Weights of a small GPT-style language model, trained from scratch on English Wikipedia.
Architecture: no position embeddings, biases, tied embeddings, ALiBi, capped logits.
Each number is 128 + 32 x the weight over the matrix's rms, rounded and kept within 0 to 255. Layers, rows and columns count from 0.

# layer 6 attention value, 576x576, rms 0.0153, rows 205-251, columns 72-143
[[142 109 125  92 177 158 113 168  44 117 150 157 152 118 121 122 112 214  82 141 174 116 158 111 119 127 203 129 127 162 136 116 158 151 142 140 121 126  99 117 108 130 113 126 160 104 123 135 118 165 158 149 162  94 132 179 158 121 151  91  94 110 110 169 185 103 165 210 114  58 143 139]
 [167 144 132 134 117 145  89 138 119 156 116 183 103 148  82  79  84 160 162 115  90 149 148 149 126 146 164 123  89 136 135 163 122 101 110 198 122  95 108 103 129 128 135 129 119 105 119  73 115 164 125 155 124 149 119  97  86  53 142 128 170 133 110 170 147 154 131 123 100 139 129  82]
 [173  93 148 153 137 132 132 108 133 160 157 152 199 151 121 156  95 203 145 111 146 141 145 105 119 141 111 121 135 134 104 107 118 148 186 102 158  85 108 146 129  82 144 126 171 132 110 112 134 121 142 166 140 114 118 130 123 132 137 108 135  95 125  79 103 144 122 120 153  41 140 125]
 [101 128 121 147 144 154 134 140 119 129 171 157 137  98 144 167 199 122 177 151 187  79 179 164 184  74 138 166 103 108 130 129 152 115 139  91 102 155  63 125 103 141 133 147 115 152  88 137 128 166 101 173 166 205  99 137 143  95 236  67 143 127 100 162 125 200 116 142 161  88 143 161]
 [139  72 209 168 107 137 135 116  96 175 122 118 182  74 125 147 161 172 166 106  92  75 123 169 130 108  72 138 117  95 106  76  58 120 107 129 160 126 135 114 136 139  90 143 116 181 146 145 130 129 206 143 180 104 156 199 137 125 146 124 169  96  91 117  95 157 151 112 128 106 177 154]
 [130 163 121 105 151 133 107  62  96 213 120 197 128 141 111  72 133 126  92 153 117 126 127  56  91 105 161  95  93  96 130 139 107 193 155  91 131 143  64  73 155 133 151  70 156 114 131 110 170 130 153 190 139 111 113 145 138 170 135  97  22 124 148  86 122  77 119  85 102 120 145 116]
 [124 155 132 183 108 109 174 143 151 110 127 163  95 137 202 162 115  92 146 201 133 134 109 142  85  90 159 138  71 157 170 164  69 136 116 159 164 106 153  83  54 147 119 126 165 148 128 128 150 113 141 137  70  83 140 101  85  99 118 154 111 207 128 155 168 149 142  86  88 114 129 125]
 [174  56  92 127 101 176  97  66 183 134  91 106 129 136 188 151 130 133 139 102  92 225 125 166  92 116 212 127 157  67 118 111 140 152 114  74 148  83 114 127  97 137 121 131 143 103  93  76  91 144 104  68 156 152 104  97 136 140 126 168  78 113 181  73 145 111 149 153  87  54 122 170]
 [106 139 137 120 131 129 104 105 146 157 137  94  93 109  97 118  77 119 194 175  96 120 112 172 159  93  88  46 137  85 114 160  99 146 127 111 156 120 127 125 132 196 129 135 134 174  88 153 132 138 112 120 122  98 119 100 156  85 205 141 145 125 126 119  94 146 154 133 170 149 128 161]
 [121  59 173 135 141 143  97 149  97 137 170 152 106 145 140 127 130 126 123  97 128 158 208 120 158  95 106 165 137 128 148 125 164  60  62 122 127 113 127 145 105 178 147  92  98 144 104  99 104  84 155  86 143 105  80  93 112 136 108 139 201 112 124 148 173 109  85 101 133 128 127 172]
 [191 132 117  99 159 167 123 171 186 167 121 106  82  56 122 143 156 150 126 194 117 144 111  95 151  87 113 134 105 109 127  86 155 105 112 120 112 136 190 119 198 162  69  83 144 154 122 178  95 120 165 112 177  77 150 187 115  79 121 129 148 199  93 146 124 120 143 134  77 114 134 154]
 [113 103 154 140 128 175  79 118 108 214 111  64 146 157 131 128 114 113  83 112  95 168 195 153 137  96 148 118  97  81 113 130  93 127 166 139 140 174 183 117 100 114 131 155  97 107 162 153 144 122 158  59  99 109 127 137 104 143 131 112 122 153 134  92 122 108 138 129 115  91 126 206]
 [138 111 128 148 153 133 178 126 161 136 134 156 118 138 152 154 141 102 129 158 119 165 100 120 131  67 152  98  80 121 139 136 100 124 134  50 140 157  67 136 139 207 112 117  99  64 142 126 154 111 169 119 154 130 107 115 100 131 115  79 160 136 130 118 179  80 181 162 172 195 142 144]
 [150  99 148 111 140 137  67 138 128 146 148 100  85 122 196 126 184  76 151 126 186 118 143 154 157 113 131 145  98  76 132  65 124 136 129  95 144 139 127 134 151 181 109 166 120 135 130 126 127 130 128 160 133 161 130 133 112  88 125 121 122 116 100 157 159 117 124 118  87 166 116 107]
 [100 122 113 130 188 133 102 124 119 150 137 111 156 124 154  91 165  94 113 113 138 110  98  62  93 105 137 129 204 106 156 121 117  64  92 175 112 157 106  99 184  80 142 129 124  97 156 151 109 143 113  74 123  86 140 112 118 115 130 130 153 125 128 124 157 105 139 125  84 170 134 128]
 [110 118 155 154 102  23 121 123 158  73 142 120  95 131 125 162  84 106 175 120  97 149 128 106  55 128  88 102 139 159 121  94  83  70 105 174 189 168 103 150  81 141 159 132 133 142 127 142 134 162 170 149 192  90  93  83 125 128 109 128 121 107 126 145 149 126  59  99 131 127  83 113]
 [144 134 133 122  84 133 127 174 129  67  94 151 185 177 146 158 136 110 153 136 167 190 188  92 107 109 110 176  72  46 105 125 127 186 128 169 112 151 169 124 106 143 125 140  98 177 161  91  58 145 134  68 120 152 188 103 107 129  70 159 140  64  85 138 121 115 126 173 115 129 161 133]
 [135  82 124 164 151  92  95  44 123 139 136 117 110 155 155 103  39 151 186 167 106  47 145  83  82 142 148 114 122 106 135 171 118  94 110 113 138 130  99 103 117 114 130 116 118 142 117  76 118 115 151 117  45 110 110 129 123  84 179 160 138 143 121 168 201 112 128 102 140 102 133 113]
 [217 140 142 129 109  99 132  85 128 157 127 144 162 169 104 142 153 116  76 119 119  91 212 129 108  88 162 182 146 154 110  99 117 167 115 111 176 159 153 106 171 109 159 120 129 159 167 156 130 117 189 177  96  84 151 129  97 141 142 143 118 106  61  97 130 113 104 118 100 130  88 115]
 [110 194  47 131 119 140 168 155 125 168 143 116 146 159 147 143 163 139 111 106  83 149 136 112 127 135 152 132 143 128 193 118 150 140 145  77 133 161 163 115 146 128 124 196  90 173 122 144 140 117 109 154 105 155 145  74 114  98 125 151 191 117 203 105 124 146  80 169 133 118 160 123]
 [ 86 115 137 149 147 125 120 140 148 131 125 132 107 130 163 136 103 115 159 166 121 152 138 125  86  57 108 130  63  79  61  64 125 124 181 150  96  82 105 146 136 165  86 147 171 141 129 184 207 223  86 105 149 133 120 131 114 173 132 119 138  69  91 107 151 129 116  38 108  97 164  96]
 [119  96 159 102 152 129 101 108 145 136 112 150  96  83 129 155 132 115 145 172 168  94 117 175 123  91 106 140  93 110 135 131 128 174 124 116 151 123 104 146 130 185 183  93 209 194 102 133 134 108 111 186 152 120 186 135 164 141 140 101 144 132 103 141 151 124 143 184 114 114 117 118]
 [111 133 110  98 124  91 182  92 121 160 109 127  92 155 138  74 160  92 183  75 138 151  99 127 152 103 123 143 174 108 113 108  98 119  89 138 104 108 137 138 130 143 131 112 142  81 115 185 106 111 165 134 150  91 126 173 117 147 125  85  98 148 103 123 158  83 136  96 141 104 119  86]
 [102 142  99  61 119  92 140 118 150 130 181 139 138 123  96 125  78 159  76 132 115 167 142 105 143 171 136  73 109  88 131 128 135 134 145 116 142 170 106 187 126  97 105 133 134 119 105 181 148 149 206 138 136 108  82 102  83 108 100 132 126 124 157 167 132 103 133 127 153 152  97 159]
 [118 144  87 131 121 135 100 126 163 150 126 145  99  96 155 104 126  92  90 145 136 154 144 123 146 115 136  93 135 168  83 162 136 137 128 113 134 133  98 163  97 168 110 161 147 163 130 200 163 159  90  99 162  92  87 107 166  91 166 168 144 132 136 104 117 112 128 106  80 124 136 111]
 [153  97 156 148 119  77 136 159 121  86 155 110 121 105 137 144 175 166 163 123 199  63  82 152 134 125 107 104 108 162 115 166  94 114 117 183 179 115 100 181 114 103 141 145  92 121 148 156 132 158 132 148 122  81 140 163 151 134  75 101 151  68 129 156 136 172 137  71 145 162 120 143]
 [147  97 145 152 115 123 139 141 132 117 164 129 128  97 154 107 197  91 121  83 182 116 114 128 181 135 146 150 128 177 125  86  98 125  74 175 112 205 120 157 119 103  97  80 156 153 121 127  90 131 101 114 125 182 120 142 131 142  83 232 106 125 127 137 172 136 129 170 150 131 126  97]
 [115  67  85  80 140 151 113  76 144 142  77 132 109 117 136 132  99 145 141 189 114 143 138 161 133 163 144 115 119 163 110 180  80 152 115 156 126 114 143 132 135 153 118 157 113 108 188  77 126  78 106 148 151 190 132 122 108 107  89 114 156 110 160  61  85 108 193  97  84 111 179  86]
 [194 144 132  98 123 110 114 109 135 122 111 129 130 143 150 144 100 121  93 157  98 105 128 134 137 169 141 130 127 102  74  84  94 135  99 133 199 167 158 170 200  99 131 139 149 166 103 119 143  95  98 145 115 117 175 180 161 121 147 123 163 117 153 117 150 123 143  62 170 147  66 127]
 [101 182  84  50 141 113 143 203 186 107  85 135 120 129 163 153 142 114 133 153 118 153 222  99 142 157 180 210 113  82 113 136  65 136 146  60 107  81 109 117 189 175  83 142 121  92 111 158 144  88 156 122 125 102 172  85 119  70 119  92 119 102 132 154 189  98  72 166 162 127 126 128]
 [153 123 122 150 234 129 137 112 154 133 111 122 174 144 126 151 108 168 115  90 142  63 164 183  69 139 145 123 115 109 116  92 130 129 106 141 141  68 107 121 160 114 161 100 144 155 160  87  97 145 146 141 119 213 128 128 122 130 160 101 126 113 141  87 151 133 131 134 162 120 156 127]
 [134 208  97 172 164 137  56 136 106 119 120  96 116 158 125 128 154  77 122 165  97 210 109 122 146  79 121 116 151 125 165 116 108 116 129 141 127  71 115 141 105 156 145 125 134 107 128 121 110 164  99 148 171 129 150 148  97 164 164 118  87 197 148 156 129 107 103  73 135 148  96 101]
 [105  97 168 138  98 111 106 143 195 209 151 155 131  95  80 184 173 142 146  78 136 145  84 172 105 102 133 128 118 113 113 101 116 145 142 151 137 107 129  96 110 145 105 141  88 155  94 119  84 129  94 111  88 134 137 111  94 102 118 166  68  88 192  77 189  86 132 153  74 180 135 156]
 [160  70 172 179 119 148 125 140 104 114 150 114 161  71 110  93 181 145 137 106 113 113 131  72 151 123 103 146 130  60 128 134 129 104 160 175 105 137 103 103 170 129 119 125 107 103  85  99 158 124 183 171 206 132 109 140 114 144 143  93 108 147 101 108  77 161 159 116 137 105 154 118]
 [140 107 118 115 128 134 140 172  76  92 104 124 137  89 129  81 156 165 102 138 139 139 111  94 116 186  95 156 101 117 135 168 119 138 143 122 129  99 113 104 135 138 113 117 147 186 104 112 114  71  56 130 179 121 144  97 167 128 179 106  45  88 129 132 157 119 103 110  98 161 108 149]
 [114 162 138 188 105  89 127 151 169 103 132 136 114 111  99 161  76 162 127 136 138 135 121  89 176  69 117  98 133 155  91 123 147 104 131 117 127 142 111  99 124 123 120 140 160 112 116 116 150 133 178  99 108  71 110 156 178 201  84 140 133 169 151 103 112 124 167 161 217 123 170  87]
 [151 143 170 122 154 147 172 107  61  87 178 134 133 144 112 151 111 108 164 134 204 187 103 143 150  83 122 152 102 144 152 130 101 136 117  95 121 133  40 161 144 173 141 184 171 147 155 139 113 129 138 125 122 139 152 112 109  85 129  91 134 123 130 158 140 128 188  76 108 189  96 175]
 [111 169 129 116  90 175  94 156 145 134 104 140 127  48 118 143 106 148 121 175 153  69 121 133 138  90 114  82 132 113 231 113 113  29  97 199 121 127  96 107 106 170 146 130 124  96 132 105  98 116 108 124 113 156  84 131 103 163 126 132  92 177 113 103  90 151 100 159 165 159 152 153]
 [128 120  95 117 123 119 135  88  85 117 183  94 114 144  98 146 174 104 100 127 128 115 156 119 154 102 177 168 169 140 110 168 201 171 195 221  77 136 115 137  86  37 158  68  94 145 146 120 131  72 114  82  85 117 106 141 151 122 129 126 100 186 151  87 140 142  93 188 160  75  78  97]
 [108 156 137 101 116 109  69 171 114 121 117 113 120 142  59  94 157  86 114 138 171 142 148 147  93 116  80 148 181 111 114 122  74 157 100 174  98 105 169 147 167 127 174 110  94 126 161 143 130 117  66 148 126  95  92 196 120 130 121 122 105 137 132 126  97 153 157 160 186  97 161 172]
 [114 137  93 163 151 126 147  96 140 153  70  53 143 131  73 123 109 170  94 143 108  83 153 115 114 128  88  18 100 132 118 147  94 169 117  82 100 183 119  97  99 158 161 143  77 122 133 154 159 138 140 149  76 109 125 129  97 102 105 108 150 137 144 136  82 102 182 156 137 110 150 127]
 [146 155 116 143 114 135 130 180 152 110 153 126 150 135 151 115 112  88 116 188 126 155 123  65 125 147 127 127 115 143  68 123 150 128 134 155 116 136 139 162 120 130 179 207 110 109 149 146 162  91 164 175 129 131 161 100 125  60  96 161 140 176 139 141 164  99 128 123 132 140 106 125]
 [146 177 140 158 104 122 182 155  96 128 129 109 104 125 100  73  95  95 147 156 125 125 140 157 171 125 175 114 114 114 134  82 120  83  42 150 118 132  66 133 144  69 108 102 120 104 150  80 107 107 131 116  82 110 126 153 108 154  97 157 141 155  81 102 163 136  69  80 154 134 118 133]
 [101 125  52 133 153 213 155 113 130 127  94 139 143 146 152 105 121 181 120 125 158  94  60 157 137 191 144  94 125 126 123 162 163 113 111 141 142 106  40 128 139 210  91 167 138 165 156 113 123 122 148 119 167 100 145 136 129 137 158 139 142 112 108 136 146 176 108  92 134 121  55  58]
 [ 99 151 177 117 144 113  98  99  76  99 165  93 195 171 100 148 177  67 119 177 156 118 148 101 101 127 150 117 109 126 175 117 101 177 113 124 139 128 117 130  59 144 146  64 153 111 104 136 102 132  66  94 109 170 137  94  95  80 110  57  54 159 108  90  84 178 162 101  98  87 141 168]
 [ 85 166 107 116 166 147 143 105 110 125 119 156  86  90 131 154  84 135  95  82 162  97 145 140 120 149 125 146  97 170 138 122 118 115 136 116 127 142 134 124 126 126 176 138 127  94 153 117 133 103 142  85 128  73 116 108 139  98  87 118 152 117 132 139 120  96  94 112 160  90  74 118]
 [144 177 121 175 115 173 129 103 183 135 124 134 176 195 142 138  92  80  97 123 143 115 112 237 100 137 112 145 109 157  98 170 101 195 166 142 125 100 136 152 118 100 118 131 122 100  98 108  78 145 152 153 149 148 151 145 113  70 125 170 109 168 155 132 155 105 143  92 109 144 109 136]]
# layer 6 attention output (transposed), 576x576, rms 0.0157, rows 205-251, columns 72-143
[[ 55 107 107 126 108 125 149 121 132 132 153 116  50 196 114 102 138 111 106  88 167 115  89 134 153 195 128 174 172 128 109 145 116  94 100 121 145 115 102 207 106 134 116  98 132 105 179 124 114  86  84 110 126 116 157 213 139  80 140 136 160  97 127 125 122 104  95 109 124 144  61 180]
 [158  99 127  87 157 115 100 199 149  68 111 115 105 162 162 101 183 129 120 121 115 184 163 156  99  93 144  45 138 134 134 109 177 116 124  96 133 181 184 169 135  90 149 100 121 127  80 132  97 147 129 163 145 171 127 181 142 126 139 132 121 134 171  86 167 131 114 163 126  94  90 181]
 [ 66  78 135 180 140 101 103 113 140  96 134 158  72 148 177 184 103 114 148 157  90 131 119 155  99 101  74 118 118 175 123 119 118 102 144 167 119 136 181 149  99 156  50 125 132 133 110 154 191 134 103 162 142 117 145  82 132  82 189 127  86 104  92 122 130 123 131 151 197  93 165 118]
 [124 149 155 139  99 130 138 101  75 118 106 107 151 110 129 179 108 127 118 178 140 101 185 118  97 135 122  43 137 140 178 156 134 102 151 124 178 176 115 131 162  95 167  79  84 140  65 169 109 125  84  74 120 139 111 105  82 178  72 164 103  99  94 132 138  52 183 211 106  87  91 105]
 [118 146 152 162  69 127 141 192  72  87 121  82  98  84 106 113 179 135 137 117 105 152 198 127 193 189 141 104 115 154 109 126 137 165 178 184 118 109 130 121 142 133 108 121 102 105 200 163 121 191 175 116 110 154 107  95 144 112 130 125 130 124  87 166 156 110 141 160 121 139  83 117]
 [145 102  80 131 126 197 147 139  87 161 112 126 110 139 155 151 141 142  82 100 133 121 112 116 121 187  84 101 121 135 144 147 102 110 105 143  78 151 145  93 118 231 177 150 151 135 172 126  64  91 165 164 130 198 137 115 142 128 137 140 123 153 105 161 158 100 121 113 102  96  63 156]
 [102 135 111 188 121 100 153 106 127 114 158 132 189 132 145 142 143 182 129 122 117 124  95 166 152 147 137 136  47  55 122 116 103 148 159 146  96 122 140 123 142 118 156 113 105 130  95 109 117  83 125 106 180 184  83  58 156 181  67 119 136 124 123 147 163  90 165 138  75 141 126 147]
 [ 97  92 101  61 111  95 102 144 118 223 158 145 168 106 122 180 114 153 160 128 173  79 132 112 142 108 105 100 166 176 158 101 125 108 136 163 106 176 117  89  77  96 117 180 159  98 140 141 169  78  97 149 130 123 168 134 120 116 119 145 139  37 145 175 122 115 135 142 114 165 133  95]
 [152 130 141 162 160 145 173 123 139 142 139 148 147 155 103 106 113 150  71 141  75 174 161 143  82 116  79 140 111 122 112  97 124  98 112 105 105 162 125 165 115  67  75  93 148  70 173  92 131 109 120 124 158 108  90 157  36  84  90 122  74 127 110 128 144 111 145 167 101 139 119 164]
 [125 154 160 100  75 136 142 138 212 175 105 104 121 152 105 135 144 118 144  99 159 122  27 128 138  94 109 118 144 120  91 146  73 131 136  98 141 154 156 150 106 121 176 149 107  73 115 204 164 165  99 151  42 113 155 143 101 120 154 130  95 178  76 178  96 157 149 123 195 148 166 144]
 [ 87 110 134  88  86 112 133 113 160 170 185  69 151 122 127 171 115 156 145 149 135 103 104 132 131 168 108 137  87 104 103  77 138 127 122 160  57  93 130 132 124 173  88 131 170 112 101  73 120  67 119 122 136 173 174 203 111 102 130 137 116 153 166 147 114  83 123 112 119 189 174  77]
 [158  75  90 119 107 105 148 149 153 104 185 112 146 201  92 130  92 166  90  76 154 148 128  49 156 167 137 136 166 196 158 107  68 134 128  92  80 129 197  98 119 127 136  60 143 126 140 131 185 131 139  96 194  76 122 122 153 142 126 155 117  84 140 136 154  89 148  92  66 177 145 133]
 [136  97 148  85 142 155 161 171 147  72 176 146 119 148 130 191 136 157 101  97 137 142 110  88  81 147 131 126 171 169 131 123 100 105 178 134 138 196 102  78 122 160 145 108 110 145 137 148 131  79 112  81 134 134 131 118 129 102 145 195 102 135  86 148 107 113  94 146 112 174 118 119]
 [ 92 123 151 152 150  88 166 164 126 160 126 138  81 102 102 155 129 134 142 122 106 150 136  80 134 152 185 125 146  91  97 184 151 148 177 142  77 147  90  93  89 145  96 167 134 140 138 140 121  91 109 137  80 167 140 116 172 174 135  91 161 105  89  98 168 104 147  68 174 137 120  67]
 [101 141 103 103  97 146 162 138 136 129 100 153 123 120 104 177 111 143 158 123 139 127 136 106 118 125 237 111 149  96 149 132  77 156 112 114 139  67 142 146 136 143 123 112 120 172 155 128 156 138  98  77  87 141 142  89 143 150 143 161 101 205 151 120 145 117  93 169 139 129 134 146]
 [ 64 164 140 118  77 150 108 145 121 139 139 151 194 126 168 174 117 159 143 119 129 132  94 110 154 146  88 141  86 122 101 164 108 105 194  94 102 162  57 128 109 138 125 150  92 117 151 158 152 148 207  91 117 143 145  81 148 124 129 100 128 177 137 117  80 138 177 134 134 141 159 162]
 [139  85 125 113 124 136 134 104 104  82 111 146 149 117 109 165 195 124 147 169 103 113 147 102 143 103 207  85 202 166 190 144  69 108 170 229  83 119 136 113 116 136 122 105 119 255  72 109 127 119  57 167 155 145  69 119  80 108 115 209 127 197 124 130 166 158 157 128 125  75 130 123]
 [ 50 118 139 146 103 196 113 173  84  93  96 152 151 137 129 118 101 148  85 130 116 124 117 136 162 157 109 110 176 115  73 103 143 138  85 133  96 150 155 131 121 103 149 132 135 120 176  79 135 164 170 123 175 125 148 137 167  85 101  67 127  84 121 126 110 145 119 122 184 133 110 117]
 [112 142 107  69 175  66 114 103 145 144 123 134  77 166 120 118 180  86 143 135 162 153 131  95 150 141 132 151 101  78 138 112  95 189 111 104 149  86 135 108  85 180 129 142 131 107 124 114 113 152 161 102 127 107 160 168 137 121 121 124 138 142 150 200  89 138 150  85 137 131  80 115]
 [194  67 134  72 119 138 131  66 157 193  96 136 115 139 130 124  79 168 130 176 145  98 111 128 112  95 102 164 136  91 152 128 114  62 164 184 123  50  91 137 119 230 121 160 166 134 109 139 144  93  64 166 102 150 160 104 116 149 149 108 120 137 125 129  77 148 111  82 137 142 122 133]
 [109  96 100 103 127 140 107 109 106 141 151 129 132 113 160 145 143 157 149 105 111  58 101 151 133 141 116 114 140 114 131  99 115 165  86 178 165 148 232 105 132  38 193 167 127 128 109 133 169 129 155 115 167 125 123 107 101 107 128 138  75 101 201 145  98 173 118 126  75  98 141 156]
 [ 47  98 150 118 158 138 147 159  87 127 112  83 119 134 154 145 118 150 161 110 144 143 142 120  66 115 132 127 155 137 128  94 149 157 179 135 104 204  93 110 100 104 169 201  80 102  92 142 108  67 128  61 106 106 114 101  76 147 111 139 127  98 139  90 116 104 160 217 111 128 148 176]
 [115 102 127 122 172 136 101 101 110 157 112 155 125  94 124 150 133 161 111 149 121 112 124 138 129 169 105 136 132  72 143 148 110 132 115 154 128 175 120 114 121 154 155 141 114 126 138  87  98 131 140 126 126 155 112 164 120 215 120 171 134 140 139 111  87 146 120  88 144 156 168 134]
 [154 148  92 132 145 126 157 124 102  96  87 157 110 137 150 131  97 156  69 125 152 148  92 162 124 144  84 193 182 122 205 138 114 105 112  90 130 157 190 121 111 144 110 116 143  97 133 120 113 125  68 163 145 126  75  61 111 153 108 169 155 163  97 168 104  93  86 100 154  57 148 177]
 [113  71 127 130 151 126 117 128 126 140  98 106 117 143 130 135 114 139  96 107 117 125 147 134 129 149 126 166 193 104 152 102 116  94 131 177 105 147  99 105 131 131  85 134 137 129 170 148 133 137 134 106 132 104 102 133 134  79 167 123 143 155 122 165 107 123 146 176 114 119 114 122]
 [106 177 166 149 128 130 140 162 107 107  64 172 111  86  99 163 126 137 133 122 131 165 185 165 138  66 141  14 157 102 124 205 130 133 171  66 102 191 102  87 123  75 110  71  45  85 115 106  85 149 145  91  89 162  95  72 115 165  75 159 166  70  47 115 155  77 199 156 152 115  87 122]
 [127 140 114 181 152 125 125  81 104 131 115 133  80 118 131 116 111 120 158 158  79 127 165  83  88 113 129  80 184  92 118 140  99 100  66 177 134 158 134  99 130 131 120 139 169 107 151 113 157 126 108 128 112 133  57 131 113 128 164 149 168 157 102  76 152 128  93 154 148  95 143  21]
 [ 82  95 131 114 119 125 166 137 123 165 118 131 184 153 150 136  69 119 100 125 186 124 204 112  68 109  84 128 114  96 122  94 148 116 168 190 110 104 154 161  86  79  89 121 176  66 137 176 151 150  83 158 138 147 153 150 126 116 154 105 108 174  81 161  83 130  62  75 127 154 113 176]
 [ 86 112 151 140 101 109 108 160 128 157  82 118  71 115 125 140 120 122  79  75 148 161 172 138 142  97 184 154 144  83 105 105 193 140 129 155 131 115 107 184 124  81 131 134  97 130 125 129 154 138 147 118 128 115 126 130 126 142 139 110 141 129 106 166 163 106 144 105 143 101 102 133]
 [128 173 167  83 122 191 136 116 138 134 154  70 188 126 113 138 157 159 133 148 148 103 106 145 168 128 123 153 105 100  78 127 145 157  77 129 155 125  45 126 118 133 149  97 146 125 148  87  95  76 105 145 122 131 157 157 128  74  71 108 124 135 114 119  48  99 132 111  99 214 143 154]
 [ 83 164 108  80  81 145 108 120 119 188 190  99 145 138 133 146 100  91 150 104 152 100 117 131 174 205 170 135 103 118  55 116 137 170 124 152 153  67 181 134 151 100 161 151 101  89  96 165 162 166 144 131  83 157 128 144 167 191  93 130  80 107 104 132  53  63  61 118 126 134 101 180]
 [ 72 120 110 114 110  81 131 136 106 174 122 148  75 140 133 144 152 152 104 139 135 164 145 193 148 163 137  99  96  99 150  60 124 159  96  74 118 158 104 107 131 152 107 139 111 142 141 156  84  56 146 128 172 122 150 148 164 128  96 142  79 101  97 168 163 105 124 123  91 204 102 194]
 [112  77 105  97 122  66 125  94 144 185  97 111 158 106 152 147  79  88 119 176 111 121 148 143 121  81  41 142  79  78 105  91 127  81 182 156  77 159 129 102 114 176 109 146 200 100 171 113 148 138 109 160 133 184 171 117 126 190 133  97  75  92  97 107 102 157 188 138 137 154 119 107]
 [135 191 136 114  89 112 121 169 127 100  63  88  96 134 107 152 140  90 149 115 153 100  85 132 172 183 140 124 135 130  96 150  85 135 117 166 134  74 104 115 124 151 122  78  98 197 186 127 112 151 180 113  80 139 148 182 158 141 115 217 130 151 125  96 122 108  86 120 141 156 135 134]
 [138 112 104 134 144 109 112  75 123 115 158 152  98 140 140 113 155 140  88 149 105 151  91 155 110 136 129 110 147 158 126  78 162 156 106 135 151 104 201  85 115 119 114 125 122 107 162 150 143 147 122 141 135 138  73 178 112 150 125  92 155 165 120 149 112 178 145 139 102 121 113 110]
 [101 170 169  90 101 104 160 143 114 183 102 161 152 129 168 135 108 128 126 105 102 127  73 109 148 165  71  99 125 107 107 166 121 158 121 127 114 139 100 161 120 134 190  89  96 162  81  98 125 125 125 114 148 107 193  94  87 100 134 133 143 111  83 134  75  85  73 126 132 189 137 186]
 [ 94 230 124  89 136 120 130 201 161 100 179 154 151 160 179 210 155 132 173 106  81 142 104 138  87 114 120 104  75  87  97 126 158 168 136 157 113 203 107 174 102 102 144 160 123 119 134 115 156 147  89 158 131 156 193 105 103 120  88 108 107 140 144 142 100 113 121 172 173 136 156 165]
 [126 168 113 124 155 105 123 108  99 108 145 103 104  54  99  97 118 121 124 108 170 133  70 160 139 158 152 112 132 161 160 162 145 171 167 106 124 140  88 117 148 118 146 101 105 151 105 149 104 156  83 129 132 114 131  84 128 147  70  84 136 129  60 147 159 115  90 161 127 113  96 161]
 [150 137  76 125  89  98 135 177 151 153 160 144  95 118 132  81 136  99 111 150 126 103 123  76 117  94 101 155 113 169 101  84  67  62 102 146 129  69  92 203 148 213  86 121 193 135 124 104  73  72 109 153  63 109 206 156 176 138  42  79 101  72 171 143  90 150 132  72 147 178  97 126]
 [ 99 133 161 107 132  68 109 127 105 149 157 149 108 150 143 174 120 181 162 116 117 196 118  85 138 130 168 104 107 118 105 129 130 146 130 167  53 146 105 132 135 131 136 173  96 133 151  90 140  80  77 127 102 125 129 127 166  99 120 123 110 117 112 105 100 138 126 200  68 155 177 110]
 [168 128 156  94 129 131 140 192 125 126 157  68 174 125 107 104  65 107 121 126  99 106  88 148  90 118 113 123  83 183 119 126 102 154 198 151 158 101 154 121 116 101 121 150 184  89  83 116  81  54 155 129 153 160 134 114 126 121  91 142 107  98 131 140  83 140 117  98  50 125 103 160]
 [115 158 151  55 136 131 111 150  97 112 174 106 111 139 105 136 153 149  86 127 154 114  79 105 165 125 159 119 177 112  47  69 137  56 177 120 122 112 100 104  87 111 145 120 167 165 170 109 139  88  64 174  97 108 135 128 131 114 104  59 119  79 126 121 109 110 144 109 153 176 144 136]
 [102 186 105 139 101 166 134  85 149  90 164 159 124 162 183 133 129 156 145  88 156 160 138 128  93 108 131 127 156 137 117 165  96 109 117 105 158 155 148 197 117 120 141 119 105 121  97 139 161 209  96 157 111 117 117 120 157 112 184 111  95 167 164 187 157 181 126  80 155 102 140 131]
 [150 181 136 119 103 171 140  74 117 118 185  73 103 103 153  81 104 155 129 157 136 147 184 178 137 178  88 107 144  92 125 165 123  81 109  51 151 142 134 134 155 100 125 148 107  85 166 106 131 144 168 119 102 145  64 156 118  79 170 137 105 130 162  66 142 110 128 131 112 109 149 133]
 [117 115 144 175 108 142  74 138 143  47 182 136  79  98 154 146 117 120 153 127 182  95 112 131 152  91 153 141 131 135 103 131 114 164 117 162 117 122  93 134 172 100  96 215 172 129 174 125 136 153 183 141 170 157 106 129 104  60 136 122  64 173 129 142 106 125 113 131 126 151 105 125]
 [147 216 145 177 152 125  94  98 135 142 163 101 103  83 147 131  87  84 127 138 185 159 120 153 142 147 149  61 125 127 123 124 102 120 155  87 132 142  69 106 178 104 171 138 118 129 149 109  78 128 118 188 137 124  85 145  93 106 147 141 155 157 211 111 140 119 160 147 163 193 140 113]
 [145 131 114 153  65  86  93 145 107 128 161 125  90 109 139 206  94 111 185 127 102 135 126 102 167  79 149 126 112  63  86 160 128 153  71 114  73 149 135 152 149 133 118 128 121 117 150  98 218 184  78 172 132 110 131  85 125 183 223 125 106  90 158 193 111 122  61  73 158  90 150 128]]